{
  "n_layer": 8,
  "d_model": 96,
  "n_head": 3,
  "n_kv_head": 3,
  "head_dim": 32,
  "d_mlp": 768,
  "vocab_size": 4096,
  "activation": "quick_gelu",
  "norm": "rmsnorm",
  "norm_place": "pre",
  "norm_eps": 1e-05,
  "positions": "rope",
  "rope_base": 10000.0,
  "rope_fraction": 1.0,
  "qk_norm": false,
  "attn_scale": 0.177,
  "bias": "none",
  "tie_embeddings": false,
  "parallel_block": false,
  "init": "normal",
  "init_std_qkv": 0.0576,
  "init_std_o": 0.0,
  "init_std_up": 0.0576,
  "init_std_down": 0.0,
  "optimizer": "soap_variant",
  "lr": 0.00857,
  "lr_mult_qkv": 0.7,
  "beta1": 0.95,
  "beta2": 0.98,
  "lr_head": 0.0128,
  "grad_clip": 1.0,
  "warmup_steps": 200,
  "schedule": "wsd",
  "decay_fraction": 0.694,
  "decay_shape": "linear",
  "final_lr_fraction": 0.1,
  "batch_tokens": 32768,
  "seq_len": 1024,
  "doc_mask": true,
  "train_tokens": 111400000,
  "steps": 3400,
  "dataset": "wikipedia_en"
}
Each number is 500 + 25 x the weight over its row's rms, rounded and kept within 0 to 999. Layers, rows and columns count from 0. Numbers have three digits each. The size before them is the row's rms in percent of the matrix's.

# layer 4 MLP up, 768x96, rms 0.286, rows 372-444, columns 0-95
111:449501490471467483476497499504528519507492499477528474505511522470464462490448469478464480440493495465518492496528510492469482494454501534465496509510522530516480521533493497543535457468483507502505488476502493515493521535547492467496524479530540492522475446552500501530492517523512477503
101:512493487506496503525520488489516505469540467491538450502502479501506494495506486491465491485464509454456513474551490515493475478541507526495529472452505517524529483480441513514510473489464452525517486497506440512493511534528542481485553473506548486512464496518489489494487462475510521501
103:482527537493535497522497519520511526496491506473506501526512487462505504520484496584553505472509462497538449468516490525484475506496484492518480497512562481530523514461485507531482507529550471553480478509516477476498520525466490529525547490539480507513508514527490474498492529477512499503
079:525537495495487486467498521512460506504576475498516467469510500525524483502474496529503472537520515532549496500529459497514550515497529473518499457467495479475525506486512558515508523481450499493499489475496501511488478519528502500505508467530519453510519470519456502510544499469476540479
089:478468512490428522416514528498481517541520497478508492479520496511511516480555538544522518474498507484513507478541507488513470487491501554494467497474535498482472504504516522496515496495513500503572480476470506530503531514532517481492518505494489511509535502536510506507519478506547463490
111:479514509502481483489515505550518493456559503475492509497523489489475513522564492461544535477492486494484473488509502495565459478507494486495509509500497513467541494489511468479492522462500522469490456507473477475499518481466498500530486486522509512526517513460527546539552476505534493458
093:482513480458522508499478499581499514494502477491509483559508498514492479497480506507522493513542520512490471496483498496484454458453502513534506514488510531492533504489463497434527460514508479434533492472473484532485490495505511534471503462499497492512487482530528484508530492484520546459
089:488531475521499430489514533459497505499463493493487456446499479492498491496512548518483521501540532494510512491510489543505485510509522496467526471491561517511510480494487495438514536523501509513510490510474530536477518538527544475464505473507543483498471501510524491494484443498526508520
109:497472502496465538468470494542470546543502498470537485463506507489433472515506512513521523505484467486524460472502488470498495535499478509472537483477490500490484518491493454488490505504495495477492465476467494510523463474485471518488460493489555534538491513552468514501513455512505522464
103:460505505478509498484514462528508554465535533516519489496497472482466499505507542559477476512521495458555490499501497466483476508479505509503475505507506457518499486537493458455488520537514507497567519486558497508500499515485494510560513524535517479529499526521513455497477496501493521494
106:548487495515498501496514475496493490492485481472521542485492493481518492521491524468503459503489511472494483534495570513468436492502518507560485539468490503479475482472469497488507518486504471486489516471458475483464479479517534560495534494472479516521523530493550484476513472548501504528
100:487487515494538468493465493478498529481500464522488519509476489522508495460482461525453485509476510539500488522510526519510527519438500481473517482501488472522437521480476506475524483499508499496523522490533422493478509499491492501487534513521498508516518505519553488543526519520526425514
087:494506531521446509492511516475527530572468532469502473459478510498516486530551489503521464500523471509488496494477466508504476476484490463494499504483500493495449503477528530527493486512521494494479525525505483545536505527531511539548535496519507514476526487494475481491495479542554508454
090:555507532515497497527503524487466448474451503457503510508479543481468486491501503484502475469494490500529485538502535520501486501464483512453536538530537499468537516508496471505500534473545520466515471518468491519475490477471458528454499484511475519503495522467500507525512467513540518477
103:500478538480522468509502514485544497470499523497553505545468524492521512493521438491474495470477474497507538470531480487522507499514456534497477479537470491543441493499536506499477453463515464478504519471470507539504541497529484514480501464490503519497467501513458526490510502481494527488
092:523486524505480516484455529476456484446479512512531523483472482535496492496487478510488483489483469507477503483458553507545462480525541530482519497515485547508485503499465497507540514465502557503486453527508465524486505519484512540526514466515463503526454520524493490470488522461501503510
098:515479489503531496498572532517521483478484506471494519493477497489474522488474500519473471481512507571471513471472496529484469485508504489455487493545492516483528464488471509521492502530496469475441520509458499503462502486511512500488505481506517442527481479482508489561484456531529467500
113:513565546483480485513482522508476509523474510491479476494505450493503483440488539499468471491462483488477510516509485494517497490473474496467486461486460501499483456516553535461506527534476451546487468474537527504480497531499475486513501494500552515483479511483478528508489493527531494500
098:464520555475501544492471498497494496493538467519512489483480513465502488553520487492527514490512471480453506524527522514475481485488449518483495530494510508515542489481480469525501508474503488441496542514484468515486519507520503515538510490520481461490507458460526548496481513550522503446
100:503518478468520542492490495491452481501522502506500483579489479492489493520489503504512545497478483541556528505468501475499470488492475521481485478506496522510511503497476478503509513524525581502447518495519505523477495546534475502507518533514527507515499484503527524497534518506554436512
112:509479546508515528486511504512466488567507459549489478518526449528515501471515526507482498477503534490529534500505494529520487479538495491507508520514473523473511473568495525458498492535519489508476475518550523491508475509508462499498500518551484500494491485526501492466458455543480526500
096:441532515502508549474489507526505491457504524439491450516496518458451515496482492494517499497485501516530509490521479517501517507470498481484483496490486497536542509513517503475461516499508497542515465487476480483512488486494466531531490424492492514469458518496488563490497510492528514452
100:486500486463523485551511489496511533536520513516503451496465495512493497479481479497494471507493544555479524520514442496524453493507510478496474474466427480521514490498486475508535493511527491548505502489512540502465519553511490467478512505545498460502514463538496485488499474513475506524
104:491527509518503499496485530533476477469473525508459499469500519509525450467512477504517509484530484479536454530513543536536511539493530525448495500517465469479486488529487471510492499485496494523452547469495502489481484499492492503478488480479540514550493525494543556502519463506543506508
099:518495499536478505477508508506505518502475499482482489490477490514531501502482517478527502520545506511521454487536442503528466512488496521511470503489521519512437514520452461480484462545478530466464448477522464519468450521516471518445525488484532508487485478493477492540473504507522489487
100:529492514518496538479512514490492460464508518496509467468531500462507431510523480517503502501466486489509480492489468489513511508467527472493498570478510490570491548482488522527490466531511477457451496527476548498480502494498508489468540478472530499507511497526496497457512529493474524515
113:515489503487498504508491528505496519528512486493527533505445491503490524486511458506503491509507479529505497480500505521496488500475502482577554504504540464547490521511497465514505468550501503522538470475489518506492513526517506498555509503527451565490500566492525479541515477521486459492
109:543471469487521540546475493521455480489490498477506475531495478498510457531456505511481509491516495462510488519499489522473505525496490491473430461509461563485471509484499526499483459541493496496499483483505489495462478504494486468472484499513505470527513479529506482524485494485516504415
103:509512504557484503515472536503487538516519529488553484503483458528486504503515510532528459526461531500504496520532515483482459496515549437465471516438494507504487495464454511505507467475528478496498515478519493499498510504461494462520505491488482514520462526497485486479512445526474527505
093:494571508493481488475470497509489509551498490520511461496494471546495489495511486539511529493498537529535500502519473510489533497507467518418529481508520442501542474498511494474525497494461494509501498503511490465529457479548507489521514532455511490508464499497510494550506505536504508523
102:494501518540499480498484514504502497477475494491520495530463462463499501483514505497480493536510501494474515519494453528466504470511459558453513479545542508510511494511531543463536532481514532496510486492509534516480565479507473534549476489502482516509520503485441496497480512470472450495
105:478534517463523478505442502489493518481511511529548476504523439505498529478523519525515549485528508526515493493471521499463472461503487517454501485509498466513492473496543479469520519521478493510491482465499447467489523511480465523477487472512555463511502520485495511534528494498520540533
101:461486488576481511547490522493532516504479527501511461512449478524527515490520543478472478532539550500533464523479510512521490484527497499503482502491500467495500476471500506443476506507471470523515509482480504467452498448473495473498479494513504513532493523538483525529500461512471503492
104:497490508463508503514552548486478510536487531526480477496489478519464505444493536469514471489487514510512526532511506514569470450494483470498482480482465502459498450494457505496504495497505529519521531447494516509478533515501529481510529492510522461515524471525511519467467475471509504478
110:538484493491500489492460488469462463518525552529512520518503560488462508530524506495460478505492484533480532482510477497508504428484489476500474462511526526485512524482503494444473461508534478482459486480500481507515509523503543466488474485524495477518476489514481554528475519485517517486
102:522544509468483502509471433528497503503489496504534472544432493459480496479472501510456503475465499504483517473508531502487447526551481505520523498522486519489504498501477479487475557467499476496464469502487528504486513472548524506532498461505517463503471524485528524479513498507516513476
108:527517507497526495504519470565488496503529526513517499532461542464494477502510526465505483484504532511520517507506489518520470492592502447532460499505481518499519493508450492547493464517477458499489501497490498486493483481514519477486491462515471513527505502492497498451547534540491518479
098:502505462506522521507491513500482489493511506480493468509505501498505477485512514515486477524506540491503474505540490512550524514499540444494512477507517523463512486501504474490541482518486505528470478508531486501534507479531518440518525519551490483532418487515515481562505548508495477560
101:481531509575488479445549475509507507508512470462487448502504500499531467538498429516510532477512508536502465465546502499533482539494502521515494484529541488521502519500472510507543477498498502509493516514543504502488504483504487509533526499481540514503477504473490526524548513478493515479
104:537515537488460529484511479486503517486512552476477499536481486470451488482489515504522529502486512466482460502471518477453514482509517489469502547514505526482475457515494505470527469487517494485498491562519512489498473450547507490487526495512504550541504486504470506540524480536523482540
092:481541523550494514452533500486510510496522488483521500483476512475513517475538495501500476433464500436439476485509564520539446515520501493509541514524480501487527492501514516526506503490511480480501520486504499466468506493502498462454492495522512468483459500523552491483497509485512513512
108:462486486450538494514479449469508504505502494534474472532491513481489514514480487518496503486459518497525558472496492531513470478483478498465516473515508484512493493507467505440496509549506486535538505461522506488447498509473513520523451499494487521511507477490511494529465504521559502438
088:564513452509502498513472505492506476514536474474495483500502501554550529521509523524491546508503505507501471491494470483467518500474523536498529497513475476506480491487484504546511493458494461492423480495485513538499476457542485484467456510515447515516465528526517500504526493501516493500
096:543466499452487512478470447468509459502488478525496501547519497511504482526485510497555491479456485474500459464519492495513475497499521527516523509477519508555510501475473476493483476475510483498541546494488468488455514477466478455481523527501546467506464507461486520480480507516489488500
095:511492509489510505482518512497536542482499512491496529490502542478522483480565502516539498486466541534429496536544478518511484487511505557509461511489525474513509502489518493536528533505468484500541499497530469513523523486532532470513452490518465511501484473513450513487494546523510507509
093:488506495526523504517480499488521429464528515524499498515494480501534453500527516548500513504479465488510514508535455494501509469496486571517484514490520515477494540476481465499491467478489500474499480499514481529524482430502508520460497482516477522487501493497513520469439549520488543507
095:512487485543493492486525483459480478480512498489522522460464519470486505506511532496498470528473521506507462458493496520474499559524498529501497494452432483518511513479476538492515479528508492537525478517482516482480537454534474461514510501437507497478483552497525493464485498494502499538
105:501515486477520514497530512501543479453512506494508488493494522472476543536546471516551466516489517524451526492484494531470518491487493523530451476496529487538535521494500496469508479481504493486481510509509481441503440434529503480523478520549498499530515495497513490498530512509502507452
093:521477529540514526516492451490507521505503533494485510484509501476442474503498472486487479501477499477449494510482448482447487519539510488441471470500475458492454490518518507489510506474497500477517480499485490514534516503541539491519524499519462479536525509467514498456479535538501494549
087:538494466522500532514493492514504475494513500530505465518505467544529483509519504476457491489523488485464506508484485487522509464447510527447500489486515475542520487447524531496494491569520467480549525456470491509513521509514448531457482504540484489472483484503495490500533519516518505530
090:506513505515510457491472478472499508535525529499473456518485512447465470554482509521516506527523501525483499493498485490493530488460511486532503475575536535513496512515495499468498492524446499507535452522464499545541508487454494470510515484483497537517490529509478519454501480498503513487
093:509526519503510484489454554500496506511492494500467493503513465516502509484476524481500484486488563503512521497463493504470495516496502526490454485535509540456511510511543516462515466544442475525505517467506467555490531489510486494461483467510527517512462500463488540490511448533530516494
096:539479515509515546481508467475465492508475506477559514447535521466484527469509501521504522471496496495538451504503472508485519535501503486511492512514487496486481486563510502519467517500511475450465504484486495482523514532497529515477490524515512478520546544544443471488472531482494489480
106:478509509524499485507488555483560529527485557511500507482477490514491430523468532498490491457532481521474470461497464475508524502547487526534484511461541464523529493458511503496469435491523514478507480496519495492525505546496500519486480477513492510509496482501466497516489497523506469491
087:496533540513490519538516463517484490442521545475497488550505495516456500489486533549506511491483495529498503501539494493455522494526499498442506539486478541543454514445496521519475479550521480484527518500508498485502484493506501499503518527512462494564525513495517505491511502474499519532
102:502545547511527520478523534548525486522552505493476511522491500478511492493466489484500523496505529506545483530519519487502450491472496532467496533463486482539531492484498512488447527495493466528533533503455496539476500484507494544509509517497505465522516499479517484464548446486529496493
114:474466525518489505482544482498482469516490508490520526521510548494466497466488507509481520461465459494504466525474509473512525520513494514534458498488492509527491474474499479505489505553483448474492505464456514516455502539503479462501514469525525469523489524459552494488513460479515503447
110:490479497492501471490510512518520516504475497490468515530467463542481554490442513500470490521450499520484462482523518553545502466488501497494502518529503519495486500428519499508477502551451529498521473504485483465448490495526495487490510552517517480507544515501510473489497503477536481485
110:505464514523514498477499504519485496510507494478566463475511485519486504495543500510494516490492525488483490474479491503464447459507456552534478499522499486464506513506478511487529511484495499493484514529508474469501496506492530508490515572518462455501496525472498562570528469509543500483
108:490508494496529499513478451509490484478544495478555507501481514492515507488497495486479464507519490477499481520511509515477555532457502537522556506446472496553492497512521502430504509574502519516530535503490506464478515500521496510510483478488513511528515464529540537524502496480531494483
110:504444561480502525500539515511500470490473541513494482490486461479538512544528554509541455468512490500508549496495525514512500501491487497497470512506492474488493492495508499507558493500527478514505507484507506469485475523518478468501492523491501486545494514497486555465515500438504564526
100:472434508470483515522492496496490510508515485497464547530497478489491519522530484484513531517510516488535469511559464512548498465526534493503545488488497507505556509490514492533512505544526498488509462487488494504470496497546541490495508495513479504498516456505541532484518532498479527569
094:499492456487519514477507513514492448536493482497552446502503507484508464525531474531476526486465511487469474539532514547495520513458521497534475465507474517480540541469522521469491463505500493504510502515532462455481487478518509462501497548524503510457486543484487470478505499493511491513
101:489473456469534526520516536539462472509458514453511510491503484455474479531513522525508522474490499467507456488488506523479537500495508473469536498524507514495480484526541448498506512495504479475492549466529511513531485515490484552487512512519515512541550534521501491469459481489521524494
100:554504517489503496484512463523551476529528512478523501510510472476451527546478500516555492488467512506519517511510487475474475507494478489551508505495540462465502510532464520500504456510491492483528519476440500529523531498551490488508482491480471540511516494515534508460526507537496489527
097:518494515454520490481515507472486494499502495496509519538449519547490486510506485412478538523485507498508448536470459506509438499470469504546484453537480499478505503533511511507474496496525504483493515485509458486513536526509513474483467479535476484477494473511527470473505523491525498491
099:542518506530490494499465518524474464508532502519488509475498489492490505513492496478510470501461552478503480523511520540495487502491479531484494455490472513470520485505530498458493487483504459481499519541465494499554513470541540478478537505512494469492480559502495523537523444526549517542
093:476477525551531498478532484492541516485478502533486469488488515480546501500568507555477469477487488496500468509528501541461478506505512492489468511465495496490510503501483507525480474485521556467545510495523498474524485500474516526504491534491465458545524505499507482551444511491491519507
081:528476525472506482515531523523507472500488479474516523493443502467481464487547498456503473473480485497508494499527546512549504472527492482526530514535496493512469498475508516498521484537513479518519504452491551530492497497545474481471489530508496486472477482511546452505538486469496476447
107:498500553480509494486507437452490475520538535530515501548499501478458516469490508496540472494522510448507489504521508464487495492507492503504464454488508530495502511454471481472493503535492489522495492449528541501479466525531527533505497576508482498495512511504491502474490502503536474472
094:481492494497539485491530487492444520536548498473517510499463487430485492501492475536509454459472496528477496511522508506500527511509483480488483554445489475504483504477524522481533524509476504482520521496475494484515488449530524542520510470490458522488526476494498473522506521520551476528
089:498499505521480473496517487513483545503532491464492508484482506507452480455502519573486473493496522490469484520514537490509517459456492460489473509474522469487545444518545454455495497512484496502529511530515493504501538528478506506478521489475478501526466506506466465509521486493489560491
113:496477490477505530493488542518476493528484494469522457507509468466498497497462457506475489519513520521500478522527516537521494487538513456493503478515488542499483490520548473462497431493466454477505507492571523476485515521496462472446479506485497521464481487527532511511506512464503503507
# layer 4 MLP down (transposed), 768x96, rms 0.283, rows 372-443, columns 0-95
098:505496461527496506509473499471497507454529522491531459466483474508528492458489521532489471524516514518490485485478486510548496529476529522485501488452496571486500511510474475474480484465493507465500506474490464513450513506471499470536445490468522500451453472520521534500475505500482479502
101:531497514522503468458502473495479531510511517517513525525455487520529470561501530505507472521474497546532539522524503502495540487475486484510452526515494530481504535498555468492480506523542514526495515483523522516461507465511497489504443479496501508507516515508498480462504566538518529509
093:534485524496451493524510504509534477481527462519493471511540507499475496492525519509518530430448546504473521481495529464500511506506512498508496560464539486482552535498442514515493508513512537494481464525520528515488479526512501478513506511520510464472537495479495519475514493492502518548
074:442495484435518501505532492516525475490487529508474542470500521528484496554550504480493494472505504503494503519511523483494445499502482545506486504511468492509505502523482457496488500524534470519465490562481461530539513517533520463458485492493457521497527508491527491525482519496504453508
100:520501534478457505533502483494527485491489538484489488490483509450516542497530505517537505500474450454424514480494458508465510524471524501498427456493493532506496511565524486470503474504490499497472498485506478502508508498493482499535504546501523515501522490456495484508543509492487516523
094:501454515507484515520470515512493506507512513501471478557516521511527536469503452523526534473507541445490483484479477468468516504521493469466496485502502555517458556479479489517544523507503474491525503529502470505494473535496496482506497435483499505522539463494534492507481468475504497475
098:489513481478511496479548489501484472534521498502478515504517497491525495468498537481495508492454500491505499477454480500528554496501458498509556510506503480480577546460496515480423487471506563483511510539525508506494534538479480529522476464503497470519506507491506492516523481492490503505
088:499494497505487520533501492555509508519467521534518522507480540482578517519486507453491508528475493527502521516460457513469497523479498485528503523500454528484504521504541524542486490471513527518446469472517479469483471477511497455503482478505491554475482515474515535527484513498500493468
109:511485513476512497480499484495479493462472525507468478470477539492505496511499512472536493498467539474510477488471486488494528559505531546459494500545540519523511455531525513491510487479530497514503483515463510513508484503524532536514524471464477499493512404501533467493470473510515497479
086:519436498490501540481485547459506516506529523487520507506472506516522501513468500471481494480483540517512499518447470450515516524514486504491523488517509505542525470501541493517455486489548475503500473507465534519457513500452524574486518496463477465508504492468513492514507527520498503489
103:492476449528535496491519510555496447527495519506498468518509485483525468459524503477507533497498503444520481544488512503514473526487505505500526481486518501481485500523524508505490499532515556497505510541561476474495544448530475535482505474463548482490468512514485493513472504510503470530
104:497487532498491502486512481502508442508507502463482508531512515471487474534554535497499525483489444506515456493505492440506483541546526536491503509501536490488446480497493528532490463501513513530478533458440476517512553538502518513478493492493514469502502501490479504490508489484492555510
080:504493462523567482505516480512487499476527550491505534478515484532465483524515531487460550486494476459502466508489497475476474478496516469499493535476557492549481528471495559498505468496479468474461528486481523501519491477542504550526485492500511497488504485500450481515499511514498516503
100:512515513511484505507505473517512557502526483493517527479502462506502464464503543508487458534485514499526520499486534541532539485494532464489456498487485511447513485505540487549497509471534471489498491466500549506519467514487530477490459498456495522468508450471497475484496455476513471495
085:512448512493517516477528517505510527497495545527524504531497534536496530549516445498480475501475495472485474501496526527527485515491524487531531515519550557499518484569501512529489456519503508502459464532502513500541511475495506483519489505481500533503493500532490480501478486445504459471
083:476513500504540498514538462521537493524525529487501522493488498507520510456554525453512512498489518473475511464544524485518530464536479504495501475529474462533553511522441500528512508553477512529497528480527478487502512492492489453483516505515496493472543493527468457484525485523511491501
109:551499491439533533513525491498501492488540537494506514529465444494477486532516466519523495465527510502471540536488476535487499533503499511513491509488482499489489490526487504441463539525465516533475508541489520460515493502456464475542490528516491513494520502494535502518518480525493496459
085:507496476479529460496523540445507532519469470549480496531566485464456524488483487486458528465461498487518474461533453512482534514463482506525491510526497497502507529493473514521487470469524509516512476508500491475519500545512498453480476474481502523517509513509526517518510507512464470516
120:512484518469452513464525476518523536421482480462512524548518489548519483488483506485538483535489547532519475521528477537477513481513520542546505506501523510522483473528516466508516504511475484510518491484526501484491556507510514503485483483523472476500487508500524546510539511509533492516
090:485471441493476526521512526500505499478544537474535530521533516480513528537521514453497472528483452485517482526501511472543485495513478496490536534492490490502484518478511505495504491553457530508509509482510518489528449538508510509489504500529538512520517515503523550560498504473525490546
102:493496511488529519517477483521497513534518490517519475535543486509498466485530557515494495511493509486546478490471506555495484465531497546519523528501487499481477530530494467525496525513486535490480504467476499543471475498529464559500493512518451465520512495526510561548493496493535484518
095:498495507507484554517510514498489469515466472530478480495534466463458510513499478511504504521479480458521498542507517471507532549486487487479458482522485454492497518527529515512557526514492550472509497511511501511524506450512451518526481524474490431480485483475504479466526494519515466496
087:482479527555502492453478497486483472464538503493526507488537527508504480491484522476464542538550530491523503478517560498451526516507491501504472510503542545496503496523512455489496477520519497505513461480550536474508499515499497467493484505475482532430500501497495480516496471475536499505
107:486530516525492464522526488505490490500498443520511481483522533529503472532497485499476514517489494494493510445511460518481495503500496540468492462456516495459461520463504516521485470461488480513517549445466520488489483506494543503502491481481439535537483516506477488451491518515497457469
105:499464489517460549483485470524490489462478473483438512502510535512541478472529520504506534467510487508440497478448508519491536486523489517510468454523520501499495519526460475537479533498508471496491518494540528475531505466495498461514536491523479490475457498531514490495491523473499505468
099:513501437525539497511518534557541500513483476498516476483537539490452513541513468498496505500550478464444481511541513510527499492467485462475497526499451480505495500491511494477478473527490509514489508485516513532518514504527478527448520526469517528510490521510513536514481489473490501453
122:442506520550494485494512491520508502520523490550521533557530497474488513512500482467481472488530492507525503495493538469491496475509486479532518509521492570537485507525503482474521484497519470512539498456522492501509464465504513525457465476470502525485444524489516545494477533524481498515
112:482530503482498498532507422491508521519503479492536466501468504465495504539502472498459516488472505483502523530485503532477517467503497525471481517480497488523516537491494454492508483523527554512493494471501545452457503469479496554485506455541488491485533497542506464464491501481477511525
088:472536520480525533523575501450476503455525528515466483511455501491491488525488539446467497487503499520535509513498475525555533482499510525516496515528494473525534492490535455503456494512509463474488504513493503504452469474487483484508466516495525504486513466510510490507457530505497491486
084:506483512520486527481516490534490514527508547483502556460547498516491535473466514507469477535529506499476497470531507477502519515549505507505496490523490481525502557511552514491510474504464520510499478512475452456528489485509489476445468481496523536455493534522489514509527498484460462506
112:523497467497535476483500506450489507495500476536506529552438520502512505501492529483495493523516524474498538513531482513567491529514499507477487489490539466507477502492494532529469467478498481499497526485514511442475492514463493466511457512460539477529537522539530496522456516516508484519
094:531562513519496504560483499462529528512449514489496524520549513491507502508495519488443484492521512494472482483520499493516537493526500490508538538481514436484467543506465491501516500473498491529482539514484517517494458508525442490494516486460481535502470514539505477511519493502472478474
107:507467461495512493477467520525496480518503491512535531515473503488527544461551467469536465490508536426509507543515522470503489484523550489475494537531473505488497474494525497515545528491515510503467474498439534500472499477493487504503515492540525521514483496545536501487504503489521496520
102:485510539495479489525494503489486509513542549514489542523489471434516527478460535495453498492508484534482559506481535504513532464462500535513531464483519525509556475521493482502494471472489463472477516481496531505507482526499476479519462513487482493513482497466478459505477472499491465505
124:487511506502504536516517457479518521489502493502529512477477498499491504494491478568495500546515493494494520454539484492482472473490492452526497513486506506529514452513536522538477548538448494530507496519583492487517515534503504496488492479513504456482456514514496520482501505545509545527
095:493500519509522474486541520527493498544463466480481517501536517473504499466521472510546511528480524401487511517473480527497509517466509509485492471529489478544469516502509526466520490494522508450535501497481491545497529500480464486460498506498498527516524500541474472488497492492549514509
095:507492561541453506502510494489513480480519490487507449478536454572487496505533536530526478515500493521522534474510516496480478549481481505537485453491519505470522498511498519510489501523479486472494492496544480483489443534509493453481502507492512507483493500482477462487468491494520514559
094:481491467447503523522450495482495498499488543501522527479482517496492537466489503519483528488530480529536514455510522509494495548496513503487559495476490479480470534496478511524476510494498481469563501536493536506498522481485507449509496500458481482462503487465472494462518485467452495462
095:472530549493546522516537504465530560567533516535489501496531476526506484465503514512508491522479484448488519548517493500486501472479503534517506538461494540482497503548523519503464501489472527493526517498530491507494487500501495509487486494533518463534481489467477469472513501484543513474
079:479528484553531470572534506502482501524480491532484485475530498516546523502484496499532485517511508484496526474534508494465511515474509506562535475497473485447492525510524510504472516498507492504466499506495509521508491551484514554564488476503482478475502508529466499524538504466521480523
104:476529492498513509510484471531469506488497483543518523497462543471506508503518500486429533483484491505499482476502510484516489484484524514504543490448450519496467519472452488507482526499512501460524478498513476521497488543485518504469500484481465559477537473462470507500491467484439519528
108:470480549471478503503481473531524499540517533515466506529491479531476490502499560513489523518470519472524474517466498513533534489542456518432474461478485490491515525511515499467519505528490482506507526455495498532433536498509492542498524491511480471523478483496473501492484525486485514512
079:469499549498490489461489455476453503477516496511500511501495493480449476492492477466517485539515463479474497479549489502494502469525506501505476502476572519521517477490454495473507517534508496490518488489531460450473538510472500516481509493496574486487523495484483507519508499480523489560
092:504510501509493486474500538528497518524460505490528524487512485531423544514481512512551484467531492496522496491485535502529492498484482505499512502498547477492458510463484497528514522537490472490507528491508540459569516539519528499521534496506548535498504480488468507491545461494501473479
097:491470488466492509522525434519431505462494518522514478538489534503503441502489538496497497505478527488479525480518478526473513486528552481509502474468489530517512520457493504495507467476498517534477501489476465513494491519528509458465447523467522490494515471527514479514496498490456523529
093:494516522523506479472503478503470513475494521524463508527554560506495507480478499510474510521528532500486509528536478503504516491490459491522530477515512503505502479522501507526491491477473441492571510488480460515493466499548495544532530471498495508513471526524447500501557517510520484455
084:521502500492522520528509520494519526551517474497507449470535498505521526471482512482503495505527499491532531493485495491480541524469483463478513442525538517478484457508509481514518492496553507506502458529509539510528458554479451498517499522562461474466500487511499474492487487479536488492
112:503506518455516474491489511510462483455536497520483537477517492510480502521458515499503515541491477501513487517470484535574527488522520474527482479502507489541476534488495473487515464470522519486531462482499557460503500510505571528467508477511522495487469504511468490505462467521495521526
097:500546497498536487538471481472530523499545482481476492524523512465472482501507492525506501520512464497489462484502557530425471478532554508481520508511500509498501546510497486486501449494503498497527483504512461524485503523523522479526467463515476498495505536496516478481509544498480562472
096:504554464448512464520505494489530490524509534455471531465550480467495480457511481479522522517492528500534482498485529466513499522485479505495489494513514426479463505503506523487469498518530495494516518498528469494500488447526481478503459559475527525498534546501489495509505515502507516513
073:562465497502488526471506466484528480514507517496498502520495495514517525450506519516471531507456496477470474518454487557497473527558467547473505459479481487530467515507461485482523512484523539469498543507511502471496483505521530496488499545502524509497515494476473484510464530456489504506
092:530506487490486483522510447492527507471516495488476507521507509497540441487493491507508512437510528529503499487547565489499495499531486503475539494483523511554545514529479493534494520455544532497496496520513477462505424549511510498498501481499516492507536505476477511507491513472509490522
084:482500495498505507492511520493491554471458506475521486547531523540472478498478498477468520502520524507527532527491530481471537484509487487520524504500516502539485519487550527513482474524522477457492488556462427475505510547504500486488506490503513510535513489468499512450486472487557502525
104:458490467522485556536481525479533523464483525500474508453457509508535524467509582537482467525521468527484521502489515480492495488531496482477519502490550496482494523511499496564511491484479498501478490498510503497483489470483490471506513502466506492457506482514482443525520472514474489517
086:533524507477499498533502487527459464504472492486494490507504480516493491512524508571560517503501480463492477474508519530500521530508488495499542532446497500513524476463503452518517502473473555493497521533461510504525525543509493519548484525487483467529506457503501479510480534467512496541
101:499540488464494456514502517493481457468473478510452509469471530476502503517490479531504509484520485492439489481479526497510528507489474484436492452494498537512518490520477502526512537509483460455502491486519515486453504463498530478464501521496496516470485519536488436474521490522492458505
114:504494485505454511468522513490499499471496505517519485529487521494442523543480518523517496505496494501537497575448466488490508505513526514492510533481498475548477524506515488512500530529464496457473563490460515510499536511487466527549505546482475498538511491482505465494468493504479508466
116:467533513482500495485475506465481493529504503513452498530505468538484500525471501449482476472445486470511514471490510498492490476455506512474547481509490507542508510465522521481490480477489519442531505502501448517475520456477512521485488517452503491557529499448504496503505448494505510509
107:495475438478467461500516464445512462502512497537507511505477522489481531502448471472484518480498474496508498505492494483485513508485477508500471506502473494547457502543494541513491498498500476471478501489482490495496470451487515518537511479498541494500518538501523566545465468488480544464
099:516522534486544473465485519485536545538483551517468472479496538515487511503499541532462524485518470533506490543489518547499538500505500509474464501492539492487488472494492488483477506503518493453481494492476490547515499466484496506504459494482556534467516542465508493482483544507480521489
109:500512507465520482482543492498514497486510502510476474517485475471483470443535474501575523512496482528520485532494547476523520529506481497498482535508480491491474509523487512552503492500527450494495501567519506550483497539484462472492502513488515496503534459541461501482490485545507516507
087:519486527485548504481492502506515542514454501506496454525474523539470546492486463517460463508537496473475486488489523523480526500493500506504494489515513488509484507510456488455505495513440506472473467519505512501539441450469468476504480490529535526518523528487469496448499506517484474496
095:513487475490470468505512507507530509531513459471482507526532489490527490509464500461505527482485454460457494505518534474516468510511517533530533505466471477481503556502462487544520481488474518443533445509499528498475487507466511485516522464483505507471536498505490512524525540481467496534
091:502490493483496502511529546472511533484535472515498465520525532484540488494482490532514495475511479519512514546491487486474507523518446486526473481535496520493526525489547544502521521521529513543486496549526508486555466506490512471490514480479485472475525427510485489484479477508544494538
112:512477538527479492515503484493507508467487489567504485512514495490460480502547536488501483496557529513498523518522499507494485518493557505479475427497497448510483482549504498446472468498482495530481492508491487459505487517550529469501533504486544496476544532483518518513498488491491508506
081:510522470522495475559475545473490528454481460489507478475534490501516477514506520494482519484512495510498527471486534484541485560506522537478548515535498505489530528510528506500494506479483492463504486495476544511516499505470507447486503507490500483481466542503495468470511458460456457482
091:525497458506472494514523483491527477516516508528512493542459507515481496487517503505513512509538503467523502510466556496562486511512540474528534519486538512517497518473463527499464461491531498495500506443476487510499497495479493471523489468506501497488502495457517471508481511426437521460
104:502476478482488489541484530510500467505587474457538475585468512475502482437462484490496484521491508471494518501523462478477514498497508523497487468492499551521490515489506481474496516508490497501532507473526527491480521446505503507541476468486491505479485511478497472483527492482517482503
089:477501485534476477503497499490520531530467495492489501531505495462520528459511529541505465486472467561477545495515513465456546489483489505508464486548520477493506545493530540549484517489521491508462516482518483471529500496520472503506491460547507531539521511522494520480495524535524504483
110:519510465524537503504479511494510473482475457499522494507446484489438461534489510514472559482518558476470498459494486501513484518490471546511540507506458531495459501499509502466477465512556477491526453502526518482515514524503462469479518510534518497485524483498507507489507508502523502530
099:479519507496471489517545506531544486480517514487476574470473456493501478517458503485543495492518495475496476479506537477511540475521504531513508481517464486505514519480493547452498558511530497504514483530519486513531492539513502515504478490491492543510509476523527492493487476545493558464
091:517536497531506488489530508508500491529494528555501515507528545508487501514501471469451508503520473503490460507479468481574462495476506493502523474457475533509496506429499531518507515504518432504509479486526510514475446495511513474488520506480549469490506462509512501494467484523482487487